Weights of a small transformer language model.
Size: 13 layers, width 192, 3 heads of 64, MLP 768 GELU, vocabulary 8192.
Each number is 500 + 25 x the weight over its row's rms, rounded and kept within 0 to 999. Layers, rows and columns count from 0. Numbers have three digits each. The size before them is the row's rms in percent of the matrix's.

# layer 8 attention output (transposed), 192x192, rms 0.164, rows 60-102, columns 128-191
066:464492533495488468483552545479557505484535521511507502501490501495489533493489469494491497521501562478511472513476500486521462473461533521477476460510523486502491479529506526492526539433487525
067:472483498440470492479519492493467498457476493486518531538484529498527467496483531464462496511505498527501507502516524510525509484540492458499516439536496526489471477499489496477445553487521459
064:548487449485486494478502507539514488502493528527466512504485477486485470455542539463534534493484505542521490504466523490532544527478507498526498482482491513492497535467504526475505497472469465
073:542513502502535469500519514511462508503485489502484542534509490505493508500505470511531507472459524520501502474464515493538467530506448506501486488510525475479462527503520509494533501461488473
135:521510467542446485512486501512502518503478495524482472491499530440495532486530474440573487521530487511506475476483543421479499520499502467481509523472481498507503493478516460517494523553524516
140:467526508499507498515489478539509532541498471499435533440499495460491513511469494520481518533495525531444506492522488494497496499484524512487524497521525461480488497524481516501503432487518528
140:516524517509518508476516518467505528472462474494490466478518497490552527539501482538521485458529450481533484538525512482465486503479499517502481485529493496505519505459490444488488525516499489
138:487547499493476473501476477489488523501511460481496496478505452477514541482479500566508522490522473564518465503504524527510538529537490535525508527469531487501497511490530547461481520503477478
140:485485437489479491504529488455469511518474490509471502474495529543510509531484502517494494472500485542473528447558486504503535482484478473473494521497487441502495487502485478483517482472503534
141:488522462485485541517491485462508498511454515486542501514562494481474478495490502507520500448525519523483510488499542534461509496478462521511500443514528487515485549474484556505538501518468504
142:498496556501533529528502505471487426536457464480518484493479533475480493486520472474511498486538477525516525493545491498533491469499522544517496536503524503437531524462517456496482498492504507
145:498477533516524508489503485505493534487512476421501510496528479448553493521497474505531512485486517508516520467497518492454503507505518498476506521472520521503517487510493518525510548471517454
134:508481527486463475502543533517461522509549509522531512516501525495517544555527516438514482450510526529481488504500511481506485510492519522520471463519517491495501495486494504506538519469455470
142:467515516493490493503509531490468542503466507499512461478529521554454502490503500447477487548512484564508524493510476492507455479464463525517502475519552508551534521503472488485531501509520509
142:539490575443493526519451494488473508533521487511498512511475486508499489536492523513539533518467496477522495492476491472518554512514464459513485526542497469507545513486529471446514517525483484
138:520491491487495523488489452506464491496502548505503498488514490492505491480524489457489466539474485499525474472536500468533429486514509476511468520496486529506521514467524481506469469499465470
141:483531518531503468498467443489485502532537501554515457509516494477532497489475532497552516522466527530488509535543496474517449511488519480506521496499507496529493514492507482515492511495524498
133:493497512491500494502503519483503515501583461498464495484542506520484488488500506474474463450492477481506448526523502527495540482493497545503488530496505489529529510481442472499492471527506481
140:503475478477495486486493499521497531518440520482454486484512471480493490494478538517492544447523509548486501477476519483517464462476497464507523463514510488470479522496509497543475512553482493
143:496490530493499514496481567456496544471514499472475475545499521485509492524479497576445535515529534504518447525472522510484502529540501490512492516481508526511466471478492456568534500503498488
140:532500493522493469529487511510490474431556512523502475477484517552549447478489491506490533513497464532519506476533477481498476479501489490498542508534498493507493469514541505511546519475452499
142:510471523494471477513490515520490541514564483516449448497490489470509515483512441475448465549526492504476545499543509512518498474487448457506486511504550500473490480532500513498487495519502475
138:469482498500522509481503484510492534481527486513463492505488551554497517494488520516542527492482496537512463452486460512508511477511516531490452436523490480494499511506512497521486502502472450
135:505514551519507504527554520497485461507523499488531525489492479509472487517484467478566470538527468506444475518456509497506493491491469505477543481495473503497512532501452515497477505462489521
143:523478533503456522550467476498489495534493490488462486491545494525503492529496473496499491478450474507521496482438484514505511493519505503509523527525490445495509502485463508544492481501520458
133:501484504498495495451497479566497497497499565490551539496481465467484506468500513536484507485449494522518544487465477541504511541439482529525517530512508515476505477491472464477490500518505530
133:542489517497487488483538516491478507475449494501443521536477496471511492533490516509511518468471526477492511497538455511517503484465474527536507494511519520477475506494525506523465540470499506
138:521521555488474486485520465500507531488475469518507533472497480530519497526531480511482506479480512453500542498532494477464521476498489520462509489494493520514509457534539470521486514513503501
138:516495458492463452507547510525492511499490485486556507477512518513566521487521479517500485460473513513507534529530517556530489504484529550456489499516505458530509516517531485476514487531458487
141:511442471507528518493531491492459453552534429527518514496484521517492493468502476527501521504503444444490531500510467515509473499494485516515546517502508536517490477492516451530508494487483533
142:514534510518473487508498489481535471529498493454506487478506485490473487509523456478471497525442514489509531488512466473460520500512530535490514478495505522486448499523479496510552578496475488
136:512528479449490485517472450525512468510474544524495472486480483486498521503496491529512502481535506466544556517505508472489543537496511493528502524484529482564457529510524499512504485493544474
131:515541532545510484475491521531517510492500536472492492439501502468535515484493476483504487514467490434451509513500503503541506463488507589515477507473496468492476507508536486514502495516484493
140:474528472507452502494541535516509515461513483471525506520528458519533493518486490503531506541550510470512544502470492498511555511511482507488470518511529512502511462463489541535434462538521519
138:510525455518492513518472513511492551509481491537489497491464553501516542486501530516503467492527505446494498483475534511501486523518490517496507541504481498429514498494493471528514518509465525
136:459506532508516491536458571527480449479505555494531500514498515507540465520504510523509476535469516524483506480503505505517532498535474549471529528480481511451474503482511542484514500490512487
140:513478506514509564451488527517483507530512453451493476510495484518521496490500503533514531534499494506481492513545531511525486489512518496518532541459530498505452474482472517473524490484476491
133:470520495514472486489514488477461471490541479523528524506536538518542463464469490545492477486455477471527510488530520432524476513507499460518487528499506513475522547546461555518498507489489516
132:507493510511517458537533523529496532497492487502508507498484512524479491502474510489470514503477463506474488488450510527519518483546540494496529525536587491485473513483484503486510505489549507
139:522483500471446513507464466481535521528515473521530466498553503480497483469492517497484506541472481519492511499489502502523509525484484501477517498476518493483518454515456473462538474520513519
138:501513485522459540546523549529488456489520505499484482513492432446483465477520514513512459486493505507532526498510486510501510482528516451512485479468487527505523517495589505537506485504460522
137:481489474522496449537534529473491553514487484501500469593507437522504495480530502542477498539504487481472510497498505515516493525525520474509487487502474510453522490512517512451522457477535485
134:489539511481480527552477505449466515529557521493546462507471493507475481532507505517481534480542505496484513519505503490527532498500509497451455478507501487517467495467531457507514504499532482
# layer 8 attention value, 192x192, rms 0.189, rows 61-103, columns 128-191
062:560517497500534502506473502542481499534462489510481472508487482503479513479524485526511530522552485473484506491505483500503506477491521542474472517484474554497505512513492515528486517500521516
052:505474517545499465508455501488506474528479477507469468476519519483539526540523475528453480473507450460521515533501547533485518505483486548515504500506497507540504511493503519505522507489507504
063:494511504471489531475498480488469514502484511534498512490528511529514509491541530476470514487487467474524503513502487497479531495459499555514481504476507536479543511557501490450511517513520513
140:494460495470477547546458504463502513508489506434503516473481484545521540506503476519456499501534429527515492512492517480515536494507522483536462510520518500485504445505562521517476506475480489
149:517480496523483495485516520499489496496442510502524503438557484488497499487535503472507529497530488511529431516498456496488497529487569502477491533473477474524523503506479525505517527492516489
150:474503514519529463530489474535475470506524497520467516519482511542494507509509505489517513582541500487524501458528464533489493504539443512500458489505478519508508495519471519486485461496459498
145:492460535520499515506494460496468479465498486495542506492499516482513467510502527473445449504515485461502508486534472510512482492478530511501484498521517500551500493530520499508521466504509471
146:547499447505486488516485507471503438473479502507528489483497507545497491510505504467476566496515506480516458484453512517503503509476473520494532473514535542488511473521472537505490504520492506
153:490499499548483477515458502529507496483518493508490496531504540467537526476487499494477514533517492447513461488513458493505520532555498506481540469528502495505514461499500476475531488485495496
151:487495461489481466460442513513499571523493473489518510478450529499488493478486513510529534487427518474469496486481506486527497501501515497502452490522492521513492547502494499495513479547510520
158:487508513550487512490457498514529464498506494538473503521487500517477506474521508470477494497544524494528508522490508516497504480526498501533486496491505496528529525515476468469432513503507548
143:493450501522501516501498507516494528499479490526425493509499460513466483470559490537507546485497509499497502512480466557503528505478526506513546479453490508491447521485529503495474467487511492
150:557492507522489514514489473523458463480514543487516514509493535513491520500478517533501501472448470498511545486499487557484470512512550500507508464530508503436507495529439520473445481496500521
152:454509470533527473546520474535511520482471534465484511460494507475516499485514457499500459524505480524511513511534512482505488496486494495485514474477483506539496488493466524514472528479541514
149:458434522510502538511492508518528472434505520510531496517506500482494532485511469494507521482489452481537504475463514529506471553497481455503489474496514509534475480479509496496487524529490494
150:522486467500500517479474467521528595477504536494495506477474493486479485489514498470452492452515451540501498434503514530508504496524493490504489503505527486482519473496504491524499508495553528
139:533516519505557503494455551498518545454488495472465478512470524521522510481502500486500538482538506499544478454456494529488489503471496471488510478502470512492492525491539521468493494460508482
147:494533519494506526494527497492501469558529499490532498492565513494475491525516488470531467498503504479518515460491467534510518520509506481478483509466452495502475519524526525466497450475481479
151:489531524545482477481483472534513480500551509474459525495504503537509504501567495458511444517452499493547508488470512528480494425512496509480562491494484501486501493466493525484505479499486468
153:488532472469475492485497476467512462566500462474486513504500472494492508530514549477488495534480504502518560541493461510508526496447529476501448536492553479482493473514442502504476538565487502
149:459504478516521509518517457508460512494517547480464505520536472567482533530458537499519500479441474455515468473422470463517511517484494480503509477507469494492522496514522478499525511506497494
142:493475489546497506508519536491506490515485544483552514521482485464520467488541547438504505523461491471496495510515491487539481534482509503552532505487485494458519479540515489518508516497489509
143:502484495499530465510452431481503495470441506500544479512535468510517538486516553554548486512511511520564461489521495509508483489496475489508504481517549523477459519507535478517526487502516525
150:501488496466515434501532513488503488534537482494508545537465502477457520449486516489467514543470466540487503525519470485457489470489476491532536489484478505506513471512512471465567532515513489
139:483459511487505520476479462434518517554481516523497497465541500518521505503495491473494502499544467478537485494498486509496489497511491495482520468486509472539484546463505482476513501442475497
140:474487483513517533490508473494505515452513513446485517541493480489506489503514526542514515507541500528444541490517496494489487493511492503489498498495531506541495468524513492509503494497476477
145:467514460514505530491532506467486469484477545443481519495472490491466505497479538503498521511533555525517490486465527496490489521526522528508484495513509507489465521537508495504534491456509496
144:521494526548487544455471540452494520522523487505459480472500466512510465511460551534502528533575472494506524494480514446529506501537481490508541494463485514471522488487471531480503498527522470
147:518479499468489487494535488486496492506476526450501482500490508492515513560526511498483529511456487537503460511544568448497515506492432498513483521491467469473488512508478493511505504480515539
153:537482505489531488492516457496493514510525518513512472476542516536525496489541513545493511487537472478515493537502535457487477493515520532485466553507493465493483519530515488505475471545486502
144:537502472530497455498531479454525479483489515475479494488503498509465494487523510501545463488512505483510498479511511505497532464480469467506530482516484484450506468486502513515514470531482474
135:507474550494481534521495494493500495572504487521483499480519486527516505505481508508446486480494483467477501466502526485493472472491480497511464465490525504482481495476502518517530487495469500
151:553492501493483510485498459537472458476558483515465502484446511505507527514545521513521491508467503484493485507510469518500510514473526477488527455528490500506517510534535475456540507492514519
143:519503521538441543512519498472486509509495510482532511519484501495523491504476515487469470481529524525483513502489512496496510477476473546526538463477516504495520519492529525506489508511514494
145:527485478491503543523517492536483499492514477500505525513483478507502492537461502497511475489480497478467484531482536495520455465493554507496532502450515507522519506504448524492513474514472504
150:518543503508477477510530453524512506489513505541497474516528532511473525500494521502459451518504508490466487499527485469477506491495503487506541488515495532422492571472491458528515482479492495
135:532525516522515530489500548535500531518483526423491490452526521475511554527502499480508531483470474509515519511494451492484527486497511496494498472502499533484518514495401515463504538526515538
133:499536476487546506518537535463487516508511495484534485520520456453530506496525505521503475508521520500479520490506490508471514522473514505472485499494465501529503518481535513484474503459486484
149:531473469523441491510542493508526484517508480493516484480490507474506470539470503501540520527490476538492464490490497472502461505482527546512493476536459511511466525476540475490471486529515509
139:503450487483482479483504470480525531524501518553504475530475480553497541546491474514501493533519514513512520487487519479496505457494516515526511491513470545492515502506484491469489525532459476
144:512507528470479487479511470491544450513532546522470524495466486494521496487451470491473451515558556525460520552456478500498494514531499534510497526497466490494482512480507505491510489518519501
138:510495505490510449464505497506476528523483468469460508492530529514522529516490501492447479513500502519537482492461493529483461504541522494471530504524489519471485505497567485511448481516512483
144:492475509494513470487543491500481517538504497505554492499473510522524502533502509504503487502516519442495550512490475495506483481515492453489511528484465504497513485491500555490464490520501510
# layer 8 attention query, 192x192, rms 0.112, rows 64-127, columns 128-191
033:532500495490520495476501487475505509517519543455499526509475461469512496536535501507491486489461526500508495552496508533528537467468491513523543519434467510544485472515514483473517491460461468
027:487508529530499527524515495523509476515488543508490455511474496516512524515554535471558483503486499516527485509513500492491457507507487495530518525510485492554535501527514481515458489555518456
040:507477492504475504510481533501530478532488526523501459474501488563496476512497535495489476497484519487492481540484518499537500542475504525480490517452471553492495492537509513519496485537494479
038:481507478497473546537533464520504479489487514496471487486468442459466518476497454470531543517511488532460526466498489476524492504507460499501504478495525504561499495525522474524516475488514512
044:497502499500485514491516482531522486529505513495469464525482480556514526527488504485525492498511480466482521524460513505567489545497486508537491480494479516555504486537519493537518458528537489
054:473518507529490506478528496533499470547479535485489478481489517525480496500488499469536499497514497502486489547469515534559518525502471488573522517483519501520487466519533463485497466541499502
059:476497508507474493469545482508487514525502528463439493486491482533525486529464469479517475509490526481503500512462477494540500529518520506528511462514533506568523460498537503514499459530533461
091:537486528476506502514489469501532497476537481513502549530497492478498539505503515542478538482484489509536520468530504489473476504494520514486479507495492499474517518507467518558490522447510484
085:526502521496507503467523457516527507479516503478467546507484486507516503508452492521482527515514513514520493502508484492507477525507552536511495471492532511517523515492487563538510487449505479
078:490515468526516513468510512501500498484488499498478527497488439522478493479467476476501505496503495543490491523491521488489492510493521490485486450460504482507520471476544523436506501523512499
097:507486476512499514485508504555469561487493511492472489488526488533491487488505499509504463477483485505530526477515530498522560497483527515527480483480527489527480494509488494509531464516497487
123:511523497487481528514509467490479485496534492548526481519522493503477498526514536495524511497464495478533484507460508528523519465485506528448468474486473483497548502490526532520469546506487493
130:500509516491498506457560510502503472533497501449530492449505489489496495520477524470543513451511507485516527513498497494477504549479513477477508512527502449532442543508467524529513496517485521
131:522489481509522487540490490527489488512514460477520498503472492464533512475544514545513540513509484464523502485484477543515496588485486502460502494497503573520453499439516491488496486539470473
125:537503481507469475510461496479547532554495509487476528538543503522524478474454474500459478511475514543489511487505447510501481495509505480491504468488469486468489498504548512512514506473512485
119:541498455487476451502457530499508507480503484481496479467490493521530492502491522473537486478501485500428485481545548466577503482545532554521549458474496495528513482499480474522492513502513487
029:515523492479537558503539495459517496453514517530547539518440509487498472513500460501501491487504494513494520495507477487492464498483544507468541520453486481546495501502471492454519538492474487
041:537473480505516497506484512481516484527541526515498488502537505553513490537550540505511484503523499486487499563471526518556493525460517507491475507446499497496486486520490513529471511521501479
040:520484522506522480490461526490492517503531524513527507463538540546522484531509508504502476491494492464471475540507486506512525514486533500511498529481480527475513504487500488517490514507490487
049:514458506477498482507477491526523480534491529491489464460495503537516460535508535518519451476475488463484485531479531515517497526501503544487461515455475547493489489520490514542490494529538457
046:532466542465521462529498506511544541502520497512517492503517526519536499537491532521501462489483513459531489500502520508509487535494528529455515517511491551495506505512497526582491524515546505
048:505488521478500481489525476496532531508537489503469498495502522544543479507493504545498478472471530471524492515488464513508466518487528545463508485485499527526522497490498545545478487512551472
063:523485524488505484513489489494541523481550488516513518547516508505524502513506522554491521486474506490530532495520515492514504522493552529460474494506497534477505505505496543567492514477544492
075:505499509500514500554475536494488468497478500523539481478502510465470501506533517502487495486510472486486499471516532493473513479498475456501496561498472475451485514501494450477496532508496532
094:539478543488511477540467487501518478471516488515529528504488503463489523495512523535476519469491468487541515466522514496498493534493517494491479540505480502463498514514482483552496521479509495
083:452495520548495520520511527472510513500511490473516460452498532522489422504508510483488496519483454467503506519548498518493525500497475480506517517511512485505500487515512474457501516494546459
104:513505475524519488499495538478535489529478509477467525504492439508487459516527519481485515514520517527482491530469552504531462474525474530470491448477511523514498460484474516485520497545515489
118:499501491486485476465482494514490514497482541514465498539548542523504523519511548494494486478508506496481519474496488484474491494522562544465528542505474520496490519470478517526523466532501484
127:473475507558486469524529531478487523522489541524487477494530499484468514451560496534512528500493480503498505497487462484496504512468543540477501503495499445498556490530509506496479496519511473
135:507515467515499485560467495507484473510510490543528474517501485525449511525485507521494545484511507504499494506466482509505503526511522510495497491535506492507496504513502470479482501499510539
122:522494511475518507510508465583485497441526496460531506505501482511480478478525504534503486516518528513498541553545533528467497505509485502490454511499476476524455494502513467451502521489483516
122:514484491489469558481481451494519484483510470492518509547473545484442521520495491482505519499510478492528455514517476476481538493502546528518468531499506514516525505561486519487513485528471471
128:456501513525511494532522471475490491489495521477486477521471491543546533527519485490511481497555491525534508534537548530511483525521475491523501479457524462521504508508513504520481513537484505
131:498467454490485525505506511511516531491510526512479497513494470530517521496539504506447488515491542488482447516503478469472505474552495509524547473481495562483512473460475519483532553494490517
132:538524505498502527524501502520475496498501518524512481515518500527464513472487518475513538540549460512498466521516474485486483496549471465508487464542505495482475494505495532505540529537518541
134:493489555504489469517473515500511523521478485499473451529485528551495492515517523510534564472496541498458499515491509521529462504509520500527554509523476512498519505477443484463537473490521476
122:482484509478491489508514503543507488474474561513488490489523462534505538502505482475465477539527500494493518516473516465522499505478521536467525555490459487526466480512506511497495440482481515
130:487476508490466478553515479512488471478507494516494488489513514497500497490534500495474504510508465495510492514514458489485476458458529499529477493494535498563476522538487479482485449519515534
129:536465485509471529542478548501499519482464468476495484539518470492476534461480473520500525531507521519521501509476466534543472540455510515485485505512487522470496531491478486522483472520503514
122:494532510485500524478476491496511483492484492485523482541479479495474474522533490520522528476474496533561520539514490457518498532502544520499490476482507482500509480513516521476534552467489478
129:493526503488498521538506510472521535480479504446509505516529497490494561504503554529506502537491471494510513455549491491476522528480463490458485486512520483520467461511500512507489514539519493
128:499524470454538547501513470490476521446484475526499485502518541480485556479507490498540502485513510491486533467489494517498529534504500501480525479515464511522475460505547501497516508522513478
140:480442468500476468521458524492476494515503475523480527550506475500512484457505526523479504569509533531507534497492535483480499500525489534521493477544518510506538532507526504526504470515475501
123:473448484517499536495556526497527502495534499482475478476524518503491493467445495487506539510482513497492465529491478501517479473485487500467507480524501506480500495518459521498471528547526483
122:504500509530487454499531487486487476497513508532504520548502543487519505431516526478485564531515489536513433520476506496507500541473482546528492473473451496516482501514512546495523488506525534
130:524519549518491467501485474520482502524473482491456471505518484495490502470499507497537524495503521500514515499580456534481498505505498473497517515488534508469555534515498485496540507486542524
124:478503507506527488483519523541490537524521510506530515513512466527474515466500517520517528488500444458516508557466470509478484508510515489546478470492458513504461514526507510536482478502486509
121:494525529436486522516507488531485506500503517503466512521478485479458465509496522516511553479500519511475522488549520521497496517476503476493532517532481529533474447462516499520460508536483485
128:476490508503502521511511511524492506515526474500500472517498538508544535451496490444496463469499537518449508486491563487465508508485464488533492496480454550492493490487538544509475479477497527
127:526520517504523460509535507473477524470504539472508483495518465549464521498538481528481501547509519487537468541522539497512511474446489460490520468502496533448525505513512474533512493471508515
128:474536465494487537533471530506512493465479506473523496499497544445518497455503498500473553525494516503498494496498516462470496471509507523493553465505529499467469487511504499495510506520512509
129:464497490521500526471515516461525521492534457497516514486520517478506537505520510447541541489505540482505496514494489542500540484506509509473518509491468478528464511541499504496490487486456512
126:455513501506494515515473469473463571488469518476475493542474494519486474514478486489473529547493502482524465465528549541510510510511497512500494515471516495513451521488537512501488506542476562
119:541502514503460489515538491480450513508500508437502518511470492478494524548515507475533512510483481516496477513498489539505541508536509523503472457481460506488541452524462491510490534496498508
124:510501484459500481569478483493527475518531509493495499505521462526485507470459546473510546536540493519420492511462491492495471486485537529474522525499526508500489499555534482523468485526485529
133:496490525520483462489503476520454480492492539498519547522499539491500530469505515497474466519469506487519493491471489535471487468505507491488511514495502469499458476504513470492501474508469487
139:493485475528474478472425492476475519532515458509455518450541473474517506535549486533488518492487502462488491490485482553480476495536492498509545508477513488506459503499521508497476538486491517
124:497534501460493526502487483530568486489507513529491506512503533455537500531523433501517522516510550451492498498485488514502508495465535546531497475542486526520482510443471509508465460479453501
128:497524458477521500509473468442521528527470477552474510469473491525550513453518502471446491484543484462511479479478488503515519493478480506503486521510504520493532499492530545515508497490507527
130:476457477488471454499505488438509509460492478553507490475473482471502472504477499470578524480477506468527497495537504497462514494486459432477537509497523545497499445557473492537521491495487527
128:509546511496474545476466493497518515501522489508444510500515530518504479529494523471528499493503504525494442493475503478486454528492504496496480539486512486471498483523531493493514489474521496
132:468454489530514567539492511484480496499516501536494509483483477524508527510487478515519474481485521528558474511509493491513513508512472494540543549496516502498514496469506506542462503519528521
135:480483457515545510503502503468543452506508505482455526570459486503463457533512520505466514493484471505528477532521498520504528557492504495495529492483488502473518514479516468506483511475423489
129:481468511521521484518481499472506504483552474523535457455476497473447535507487532509475523529491504561501515515511530497535526500529504536522501486504507488504487530508476530520514454487486496
# layer 8 attention key, 192x192, rms 0.118, rows 64-127, columns 128-191
025:499525473517457482520530472535504511506452498517530494464519474537493513512511470497525503490521456540500521471465492498484462488553477524519512510533510494492507532527526466525558494524546545
026:485515522505508514484502540524521527515536525492498506495536527498472479486501444530518516546483559460476537478487528509482508527483546517486525474514507540478492516476509489569517462464491523
035:507506501492491492444518456497446520479465484470489474532459512512510544488484461480530505488513490507461471489460484487485480519526480479508524486489456466497514469468480486457518456509467506
039:531483513488454495455509479507461530493478516499502474508484540523529550498485507480502505533503521473515490532457493500485497540517520497497508504514513479465534464528512506498508446518485488
034:487510449506506505492503494498462511511473467484543511460497524498435480469537520448495503511526424517477494500465487488494491473477469483524509525463482481477509494439505462470543510501469543
038:458525460501516522480497507523526491521482486498525512477512504507470438467527540516540506507516485526477489517473523488512499441486457497522524478452486505508485538473505481444530517517490529
049:509522457499534512514519486539463486513506486531478525447502406477492468518548498466498514492504456548480503476539492491546494462498466490495522518509501499505517523447511477477512492481507495
056:521492534526477499480516499486520506484492496516507495548504501513533514525461477501473510504499566485528495481513509507466499522511527530480499475537547507519467516495512516564523509504495498
081:467526455484528509532500524531459482531535505488474513452515428501471491487546515466527495489495446523468501495520507493533481466526467486504505500532487480505533536479493485436468489491520477
097:482509498501514471484505471544520512498493483503528554528503511523508525479496479505469493488517554534501493476487504502482527517480531526498507495517499510543527505439499528534536502497494513
109:497497486507487466457504522505482523502545514538475470496493502542512476542465517519521481506488479553507531451529466481519544503474486502471465506443509473519475475503495487471489531478495534
133:484522503470480513494496493511499460485496516533509490453499476495477495479522498464509494491517506505479498508458504500482499525469469487466467402527483510507515536500466508523475498510516521
133:529504438486512527514512479506480492474571524504518499477461522522502516457505530489496487481499522485490536490499494515470475495460461507446535452469487499490473523527508556572534538538521472
137:531520482523522492497515527502521477503503503495509488515513531455505523491532465503514486466476452498485490491470485499544498480524506506503492483466498548502443461497510489460538506511523492
127:522471499518457516502484553511571485492471491468494451567526492513474510502461524554536487495505457496500510493509489511465484502503542489491494458482449499499505500535489516548537527480547487
128:491528488476470459486497493509473530499547486499525448484493535537532477472486530452509527518521525516530493466545489500516471514559568523510509474472513495490487507526479485521517495519477511
030:467493514534474477531465512471489504521481483496509471459543500532511468524508543497508517503510540527522518508499496527505535489497498463512505468542492547484548511506495516515527454524535543
034:495521519514483475468531469567465529497453459489506493520481511501496517521458486493475533511534482537487469455477480491479516501538489488530514511533491474508519468497510500508540489513524511
031:470493479514507515515493492476489464525501470469505520509496447475469454498524547524470493489532463544509466457495510479523491434522455483539519518511514466501484511482493515491508538577494522
034:479519450487528473465533483482477500479507464476513525512481492467495497469479513471464471489528467539492448490491494494511493448498458498528539507482465502493501500481510519464525521526457502
040:482518488518534526524475516512497461504528521522497514470500423495481447520549516493529495514499484547467491476549516511540495449492489508476481493514480484521495520492486483462501537475521502
039:495530515510546514552474538551523479503533499548503502483514443494478506501533496494518501494490479532483528483528543520540509503508501462500514510515492517502512511481526454498506529496541524
040:511509526521488506497501487501505506488515489504496489521503449511525529495447499482477504496475549509532471461529507503493478508541491493490516478540531474527450545500473493490500527496505465
051:492472520524449486459491519456523507472507521469516494549506563507537514470437514534483470474495504501521486508466461496444516491501490504500491493444508508511486465536474493499500507509458477
066:487508491480502512503492450533528491505478465533479519501497468522475493508500491485493511509497561507515483491514529503510487533493543527500492465529509528517456507458513527541502508480512499
088:457490460504511514474528512516471493512503521533480545472509479531477494484504489471526483491520456556478483540498512511562532511494517445443479479507520484511476486474489492461459510506513484
116:510505489467531573466479515490505500506503484505466516501492523499453507494510512502504505513483485516507509548504499510502530512489550484473473497490529502477477454479518500502513499522496513
121:500467485458481484492522533473540508464496520511518487570507518501462481495522521520474473490479548518500483453478486505500544434513533546469495488462541527550502515484513479535520518515527493
134:487512542487460497529532468490498505496478494480470437487484512480480507505507473483493519527491499459460536473526493498529493492488534479467521489495513502515504505513505563488498521514532523
134:471470472494503509511539506500468531497484501532502495446507516510442514481511488458508442482513489523508489475504489467528462511497562486494529508513472530507495476499520482505502499477512530
122:514517544518489481499507510486504493476528486529531525494562497582514450506507507493527458511472506485515511500500531502497505483514470502497465500478441493525478491493520470419512548461494500
125:579499482495520482509503442480506494511487485531509538528492521503476512483468476510514563463483507498491471511517507483462543476521482495494497491508516525524494509514516519462538501484495465
129:508513539470499449493538501516489477473493453511490496513537509504512532503492493494516442497484519463519522486513524502542545501487498471465501502471492517512516502482521562513488509508504513
131:506482451513487456469496496536512454464533509461500453489487483512527488495493511505471517491504504519454519535546529528528510492529533482493497441530522536504506500482491487453494512427502559
134:532483513488515535524434494523476468527528511502490533499527543511454464476506485511530494478506518554505497467530485508502488491498515470514514467500468554529499550469482542507540517509463509
135:519500481484527536514492487478458501528432478498531491542470524500479479495506504457527496479485566499502477513481518489480460481505519431504463480451515488505506473498451452486483498488519483
128:451486525527469509481486484530493515529505512501479443526497534522543526483510514498499476449537532500491532490515491500522515487506521453468520492489452446507518527509493464495483496528508483
136:533523557517455532477495497503511520456443489520501538486486467499526535547522488480506487469492504515486488493549431477521531499503473513491476493464479483483468537523554522477494524510506490
132:504512520501464506510528515511527480515515476471487510470541494516480522477515444486493549473514516518487496482525500474505509522491456510457510492456532516465472478528486497523481521502510563
127:491506473492499490536500486468465525484495498487523472520514507541510497546545489492472545490480537514499474531487519522450535500580543505460497462505483484516484496481510478493466474513498413
131:465503521505499543510502501519539507530527508513525477495512497546515527481510553511548533542463476512487530461503507465447478494510461499497533481467506551517503498473494524524466478502531452
131:512513451441470508490484508444487491481510515513514490474497511504514527551510471508480461491500522503490505476437493499510504512502474498569529500520504511541476508497481532493523508514527514
139:464513469501471492525530500473478500517470474486489509513473490510465506483493514530477480477475521460533479503512475498505468512509508528495489511536513488526540480507488509460519493492490526
125:460487504499511519507502470496539487503553520488442463459506480480515477496496502528516510464475571501522473503530482521497456481446492543480519494504515489501492522503532507479493521507503469
125:509508518546471512486512513486492516508481492480486517490527528480539540487499545492505496505519539503495482528501493502534498453463484517542473465477433508514500480488496496575523481479482501
136:526540555508507484528488499499497539520473491517458462491504492538505472524514580519505525492485533489453528521505515515508488503538503476495503493491552503556509474477492504517529474463516494
128:467503478527479458479477524497552536521552507506506565456448515513448532522536540521526467475509544481487476513493480488498478527539511516537492512485483507518470484542505500508487521521489524
131:520539516459431512501486489538490499454508540476471507488497525520504463544491536510488501518512516506506497513504508528524536530497470507530509532524503520516499458503515513468490440525469488
131:490465504474517520515490481513465490542516495514454514489477544479499535505463564461480464491524500532503467485522514529495500514475517448473482517447513507538484512518491483531484510516497504
129:485505538511448486485457531505506553458528491530527531506501484543488513485535426503487511568487532495496468555487467461553466488470494480527490509481528519468486466546477495529507480472506502
130:506518482497492478498494445492549470468486473483513494473516479473473481538508561486475514548457520506502506475458504478475573498504542469520509476446490508541531524504518520488487494486478546
128:520501457491508509486469528504511488508464513483506529537536537527562510484488513494510482533504470485503496471493497489473503491469502485505553470469540465521465513524498505450486513494504521
131:491508498496503488496492529470473502501507525497478485530484501471438508515513547519467526536521454474501491487532520489515505501466471515465472471501456442473449516503477528495494491507522499
124:544509501500487538493515479481444491488486443459477535486483517517515488486504460454537482507512460461499499560524511501494530469491560475515506447545496477530494496475488488540479483468500464
130:502540445498444507541480448475522522509504505501488493505562517486497466462485554496489535496462448483487547510522501529551513476503512460523537526510474493511456516500519472500490508502471498
133:565464522537538460468508516498438522516500550510500535512484523518441481563522477508501528495496524535510516496472472491441508451477502502467525543513536442535468495511519506496485515478492552
134:470497497481497477502474523487467525504485536497544504512553484503489533526514521475460512516512480506465507523574511510508439529478522519518503475498492477473470489505499518448494467519532488
132:501525469466542503461495505508593475486490570567472500523528497475499505514486499478491495497493506489507486518551493485474521496454489489530454467495504475482482459462494502477488467515485528
131:502519506508530521484514499482474468523491531511446499487490490467494562500513506537470493485483475519492482506501502531512536462491531514517507533426465482501522496486505531535483479552487511
131:493492460510512495513492525474479486495494460540493507451527521489535511497508521468493487502471539517501522459540484509482504479515472496521485515528478525469498489560476560477483488511531477
126:502517504504512501476466498510451498540532529470538492529557479498450518505457501483506470489490504506482506516492499508510499494475459503495494542543471508539489470550492515526463484497503484
134:419484449534491525521487473518505479536471504489507544498502459509531551501461514500481530482507512492499515517476496485498536493501499535499497422522471484485508492486501526486505504476567492
135:471467550489510515521508539511516480462534490470484490516527455513410490501534454485504538464495510487498502492515526514488523470536498547514530511488490496487500500533506445521537490531517539
129:490523547527525494486450494442511515514539524539552514468497468489505536493484496530467497492462505530504465493484529493530480504513512502500488443515505464519485512486492517465503478517458492